Each number is 128 + 32 x the weight over its row's rms, rounded and kept within 0 to 255. Layers, rows and columns count from 0. The size above them is the row's rms in percent of the matrix's.

# layer 2 MLP down (transposed), 768x192, rms 0.0959, rows 449-473, columns 64-127
size [124  47 109 106  99  75  61 109 109  53 107 102 113 112  62 110 106  58  99 104 125 109 106  57  71]
[[126 148 117  95 128  76  89 123  73 121  89 125 112  69 118 146 115 112 139  95 176 129 122 175  91 140 159 131 141 140  95  99 142 128 108  73 164 141 133 118  80 105  73 102 129 104 126 151 111  69  74 160 190 153 151 109 142  94  98 124 159 123 116 100]
 [133 117  95 174 104 171 153 197 139 119 137  48 136 201 185 168 113  92 168 161 136 162 115 127  97  94 128 147 123 149 134 145 160  92 121 118 163 166 159 142 111 142 134 125 128 120 108 160 140 143 155 134 141 201 134 112 120 150 159 160 147 168 168 133]
 [135  73 195 146 168 145 110 189 143 150  87 143  84 129 140  64 105 113 129 116  77 118  99 111 135  77 134 128 123  99 148 122 133 133 168 127 168 169 130 176 105 114 115 153 129 124  76 110 168 134 139 147 147 169 136 107 140 128 127 136 102 129 141 148]
 [ 66 159 172 127 111 162 133 163 140 119 136  84 117 179 144 127 145 138 123 165 139 136 117 157 135  86 155 133 153 117 169 119 150 112 106 142 148  99  69 127 154 115 146 193 109 120  65 132 149 100  85 113 126 157 175 109 153  62  50  87 123 137 160 103]
 [163  85  91 126 106 129 153 156 111 132 127 108 119 152 165 137 131 100 163 129 160 155 163 131 114  73 134 123 115 144 133  74 150  45 157 122 155 166 102 149 166 112 151 189  76 110 140 110 123 131 145 127 135 117 141 136 186 121 160  87 182 152 133 107]
 [135 139 155 105 119 164  95 122 182  82  96 128 145 132 136 100 159 104 163  66 126 168 131 113 111 136 107 221 135 126 172 124 136 129 140 136 139 127 101 112 134 120 153 164 149 149 109 214 161 118 164 100 187 119 179 145 129 133 147  85 118 127  96 146]
 [113 140 103 140 161 156  77 119 104  99 152 111 107 150 148 116  95 130 101 235 118 177 112  68 139 147 138  90 124 127 165 121  62  69  91 110 136  96 134 153 165  85 147 166 142 160 128 166  99  96 141 156 153 203 117 149 102 141 172 125 203 107 103 124]
 [125 190  72 173 110 133 159  73 123 169  94  83 155 147 105 133 111  92 128 112 138 154 148 117 138  65 122 159  71  82 139 103 130  95 118 153 147 118 160 133 131 114 122 194 136 102 123 150 174 133 137 118 122 117 113  96  88 195 103 131 149 159 142 170]
 [152  97 104 162 137 112 132 119 122 123 128 110  90 145 163 162 117  71 152  81 104 124 185 130  89  84 139 102 130 186 165  95 180 131 168 179 165  98  66 114 110 108 105 162 116 128 112 147 175  90 130 119 133 146 199 166 112  64 136  89 172 173 130 173]
 [131 139 103 168 160 123 170 157 165 105 115  71 139 158 149 151 115 108 160 172  89 135 130 104  96  97  87 114 161 150 130 139 138  96 152 160 147 157 171 135 128 165 145 128 191 132 118 157 145  79 130 118 105 168 111 115 141 167 179 117 161 142 161 106]
 [109 137  88  77  95 132 155 171 169 107  92 102 108 160 130 137 186  76 185 165 141  98 133 182 148 129 181 133 143 122  96 133 148 119 155  67 100 139 117  96 100 100 113 200 163 167 109 155 156 146 139 132 113  84 136 112 104 154  92  93 172 139 206 127]
 [128 130 172 119 156 117 130 156 122  78  88 154 107 107 137 128  94 175 136 130 137 107 116 126 151 120 106 194 167 119 170 119  96  87 153 110 118 172  60 121 123 108 120 119 175 168 104 146 158 156 169  75 166 121 183 124 121  52 160 111 170 146 120 181]
 [105  92 136 111 128 201  87 157 151 104  40 152  78 130 100  44 144 144 128 191 106  91 145 185 105  98 175 132 167 113 150  65 111 152 128 110 109 147 103  97  83 127 150 172 107 188 127 122 127 164 129 163  73 111 130 137 127 129 155 108 150 141 163 129]
 [138 138 122 166  96 144 127 153  84 201 118  76  94 144 151 132 141 111 117 232 117 139 104 161 135 227 103 121  72 113 183 104  91 124 112  97 134 135 122 145 103  97 161 139 138 105 169 159 100 173  79 168  64 184 138 173  87  76 128 132 114 109 122 110]
 [151 104 130 112 147 178 149 175 156 121 129  85 137 204 135 152 113 116 140 182 131 101  96  98 150 111 116 205 129 144 122 144 160 143 133 172 136 185 117 176 193 113  81 136 139 124 129 156  89 119 129 180 165 128  87 110  95 141 116 135 158 167 150 104]
 [174  70  80 141 115 106 141 135 116 103 134 130 118 177 160 115 191 116 136 117 160 161 116 106 111  80 128 131 121 179 166 149 120 106 163 151 101 164  85 140  93 114 163 178 123 138 115 100 135 164  89  85 106  94 146 120  96 116 172 148  80 165 149 128]
 [143 155 116 163 109 115  93 118 107  94 127 141 164 148 143 190 165 104 130 134 132 128 123  58 156  77 105 103 139 126 137  91 140  70 189 142 123 133 120 164 124 155 162  93 156 111 122 114 159 121 149  96 132 130 193 156 128 104 100 115 162 162 122  89]
 [145 130  82  80  96 138 184 183 128  58  74  82 112 147 154 167 107 113 138 138 109 127 149 159  88 112 179 157 146 152 118 138 196 105 124 138 143 195 150 160 125 158  62 126 183 147  82 182 114  92 135 134 131 182 123 111 147 126 170 150 180 174 185 164]
 [173 203 196 148 185 121  69 121 112 135  96 153 106 164 100 135  72 105 142 133 118 133 128 108  82 152  98 141 116 152 176 142 122  61 137 173 192 158 155 170 166 199 125 117 126 168 136  83  78 157 129 174 135 149 130 124 105 113 127  97 178 172 173 109]
 [126 145 118 122 129 116 122 117 121 156 116 147 106 151 142 235 130 152 101  94 130 114 137 152 134 120 146 130 159  76 150  87 139  76 136 146 129 130 166 146 145  80 144 136 163 158 190 100 151 115 152 120  60 179 167 189 106 163 199  93 150 120 145  92]
 [ 90 178 107  81 148 111 140 128 159 113 124 138 147 142 187 141 119 165 112 172 150  97  71 153 180 109 140 147 145 126  44 175 192  69  85  99 145 110 100  86 160  95 197 191 120 128 129  95 115 139 203 128  92 201 163 140 115 118 143  93 120 154 148 122]
 [131 126 149 160 110  90 143 121 168  85  97 133 111 118 138 116 142 149  68 134 181 127 104 124 147 130 155 118 106 161 154 116 152  76 183 184 116 186  91 167 155 126 110 181 121 168 112 140 177 153 148 151  92 164 197  98 122 146 128 191 167 132 166  73]
 [ 98 151 130 145 118 155 124 153 150  64 139 193  38  99 164 151  86 111 152 149 165 108 149 126 150  74 137 171 179 149 126 100 138 108 152 125 159 159  87  48  61 121 129 156 119 160  90  93 123 114 156 119  94 155 118 120 184 148  96 101 142 154 146  78]
 [122  88 103 141 115 152 157 200 120  81 137 104 142 167 125 171 120  98 163 107 126  96 119 115 121 129  71 163  99 134 134 142 229  94 136 135 144 184 169 200 113 165 141 165 161 135 101 198  99  73 173  77 143 186 123  58 107 180 106 137 114 137 197 119]
 [149 103  68 110 133 115 128 182 133 113 102  26 132 140 119 133 155 197 115 178 109 195 122 161 145  76  99 142 138 138 141 157  93 159 143 163 151 131 127 160 189 175  80 177 113 106  95 133 156 155 123 134  95 105 112 147 133 119 142 134 153 149 177 152]]
# layer 2 MLP up, 768x192, rms 0.0963, rows 450-473, columns 64-127
size [ 63 109 110 100  80  64 119 105  65  97  96 103 108  71 114 105  57  96 104 124  99 107  52  64]
[[135 147 129 140 187 133 135  87 129 130 146 198 158 114 132 110  82 115 146 150 126 141  99 107 195 144  75  94 132  79 144 135  68 126 105 143  99 120 170 119 101  94 124 125 110 126  94 140 122 105 148 153 111 144 148 154 166 146 139 143 103 138  54 147]
 [ 81 106 104  86 130 147  84  92 139 173  91 139  96 116 160 124  81 105 161 164 132 188  60  81 146  98 134 111  87 140 132 126 133  86  85 119 120  75 124  99 164 125 135 122 148 159 178 149  70 136 170  73  52  84 174 163 127  53  36 107 161 132  68 128]
 [128 169 130  93 139 165  84  86 162 103 114 155 127  97 123 152 132  97 144 121  82 132 130 142 188 105 124 156  88  92  99 150 156 167 186 119 143 124  89  26  98 137 143 120  81 141 181  81  97  99 140 171  78 106 114 128  98 140 105 148 170 104 121 185]
 [109 145 130 188 127  67 149 118 143 102 109 126 123  80 117 153  98 121 134 139 116 100  59  73 100 212  74 103 128 134 152 178 125 111 125 127 117 127 133 126  70 160 124 129 146 101 133 114 104  91  89  99 131 123 123 103  99 164  95  89 150 129 117 140]
 [149 147 136 131 125 116 162 133 196 105 163 140 144 136 169  39 127  99 208 136 136 154 148 154 163  74  85 145 152 167 117 173 126 108  96 159 146  95  94 114 120  85 179 130  86 101 143  75 144  99 164 172 116 125 137 185 171  87 110 135 145 109  80 159]
 [127 134 167 143 141 147  96  99 166 159 137 136 159 109 148 122 118  79 177  74 121 158 117  89 156 148 138 129 141  73 116 208  86 167 166 147  97 127 157  84 148 150  94  97  95 124 114 103 106  84 150 127 126 128 152 129 166 139 101 130  91 141  85 146]
 [ 87 175 119 185 140 147  94 133 128 125 144 180 181 126 180  49 116  83 158 140 127 138  76  66 142 155 110 106 178  67 124 112 146 114 103 123  79 119 151 136 136 172 109 164 121 171 102 169  94 116 127 122 112  75 131 137 150 152  98  86 103  93 101 194]
 [112 112 134  86 179 190 175  68 155 157  82 141 180 148 141 136 113 119 106 148 118 109 127 143 176 155 125  73 188  77 180 154 111 191 148 146 132 129  93  61 144  87 165  68 115 105 156 143  92 150 109 142  80  92  77 139 173 103 170 103 156 118  73 194]
 [160 127 116 139 139 139 112  72 158 121 126 146 183 100 109 122  99 108 167 138 118 186  93  81 158 106  76  90  95 100 122 174  72  82 144 133 113  99 171 117 139  93 107  86 131  79 159 178 132  99 147 179 131 102 142 143 161 138 127 132 101 172  79 174]
 [109 161 100 125  60 140 211  97 215 133 153  76 155 129 189  91 121 100 162 155 148 136 147 158 135 119 149  90  89 121 121 168 144 151  22  92 142  94 155 115  89 132 138 143 159 115 168 152 130 116 126 121 116  85 144 120 140 120 122 153 206  97 143 120]
 [152 171 126  91 124 123 155 127 100 137 143 178 106  63  95 125  54 117 120 143  98 150 101  61 149 123 156 156 149 109 135 157 106 170  78 140 112 119 155 133 174 100  80 121 121 119 167  79 117 139 172 112 128  96 103  94  93 122  95 158 122 155 154 166]
 [201  82  95 128 170 142  74 136 198 149 134 130 131 119 125 115 172 110 143  95 136 108  97 104 126 116 128 139 128 149  99 112 150  66  85 125  89  53 117 131 122 141 101 180  98 101 120 109 109 109 166 110 159  94 103 105  77 169 166 200 149 100 113 132]
 [184 146 179 133 168 119 184 127  91 138 163 173 128  90 144 172 115  98 155 151  96 110  95 102 130 149 148  76 176 125 140 147  88 168 208 136 109  84 162  39 125 136 146 154 153 157 105 160 135  66 126 125 139 136 164 125 140 101 156 152 129 122  74 156]
 [114 145 160 189 172 149 101 107 135 140 141 127 139  70 124 106  48 118 170 100 120 147  65 136 110 131 106 100 214 124 157 157  85 130 123 145 143  94 154 141 124 134 149 161 118  97 148 125 129 136 187 156 147 110 158 117 153 152  84 144 138 154  40 159]
 [143 157 123  75 162 136  79  92 128 145 120 101  84  56 105  79 122 135 154 135 186 159 166 113 159 118  77 110 142 120  59 150 122  98  86 141 147  97 145 120  97 134 136 117 111  86 164 152 158  80 153 141  90 109 112 142  91 146 112 123 182  98 144 136]
 [134 132 162 163  86 139  99 146 135 118  94  85 155 113 141  76 137 111 233 103 176 115 157 176 111 114 149 114 143 113 154 192 141 124 100 136 123 144  78  64 114 104 111 104  71 144 130 141 106 129 128  86 155 118 126 117 139 148 138  90  79  62 146 142]
 [161  97 137 158 105 140  93 136 134 128  93 149 141  81 126  85  90 113 138 142 127 146 118  79 130 109 108 121 117  88 150 157 155 156  66 127 107  98 212  78 156 127 162  97  79  69 161 148  94 100 125 161 109  95 148  99 102 108 106  84 109 125 142 166]
 [133 140  99 162  87 157 109 158  91 153 105 205 105  80 126 124  82 136 103 146 107  84  32  64 169 134 160  51  86 143 130 117 130 168 104 140 144 112 130  86 113 142 165 147 146 133 128 143  98 109 135 105  73 173 151 139 139 183  57 102 114 186  97  73]
 [132 140 150 131 146 135 112 112 165 123 176 134 120 149  92 146 117  89 131 118 127 120 120  48 161 111 111 138 131 122 159 127  89 127 125 126 179 144  88 139 170 146  56 153 186 106 130 114 125  95 144 175 107 141 110 159 144 139 113 163 149 195 157 110]
 [115 152 124  94 114 102 137 132 149 139 108 145 165 109 159  84 103 151 153 170  76 154 121 119 154 109 128 101 118  95  81 137 155 160 132 114 111 156 199 157 125 118 127 136 108 102 134 165 150 142 106 168 130 131  92 165  70 135 130 111 124 124 124 219]
 [114 146 110  73 141  99 105 142 117 166 181 124  72 104 119 123 113  86 157 164 133  90 149 110 182 162 164 125 100  85 168 101  80  85 142 146 125 101 131  77 160 133 116  76  91 138  86 114 221  78 118 121  79 121  92 109 122 116 118 103 118  55 134 150]
 [ 75 122 132  82 165 115  88 154 136 180 113 142  94 132 118 157 102 119 172 163 149 116  90 149 181 134 102 118 131 116 150 117 155 195 176 136  95 183 139  88 138 118 114  86 102 179 109 177 138 166 139 133 148  82 109 154 174 189 147 122  88  82  92 170]
 [150 145 133 118 153 186 150  68 185 108 121 191  98 100 139 105 117 132 142 112 151 136 120  65 158 150  93  85 139 127 138 170 115  96  88 149 117 108 146  72 118 150 166  80  86 115 143 114 128  98 139 142  95 163 139 190 112 125 102 135 120 126  70 112]
 [176 159 105 143  97 146  62  89 163  91 131 146 118  46 101  67 109 130 168 104 151 122 117 109 135 136 130  99 125 106 100 157 135 138 131 133  95 119 157  86 134 119 201 160  65  93 176 129 148  93  74 129 144 102 166 155 185  92  75 106 156 121 101 180]]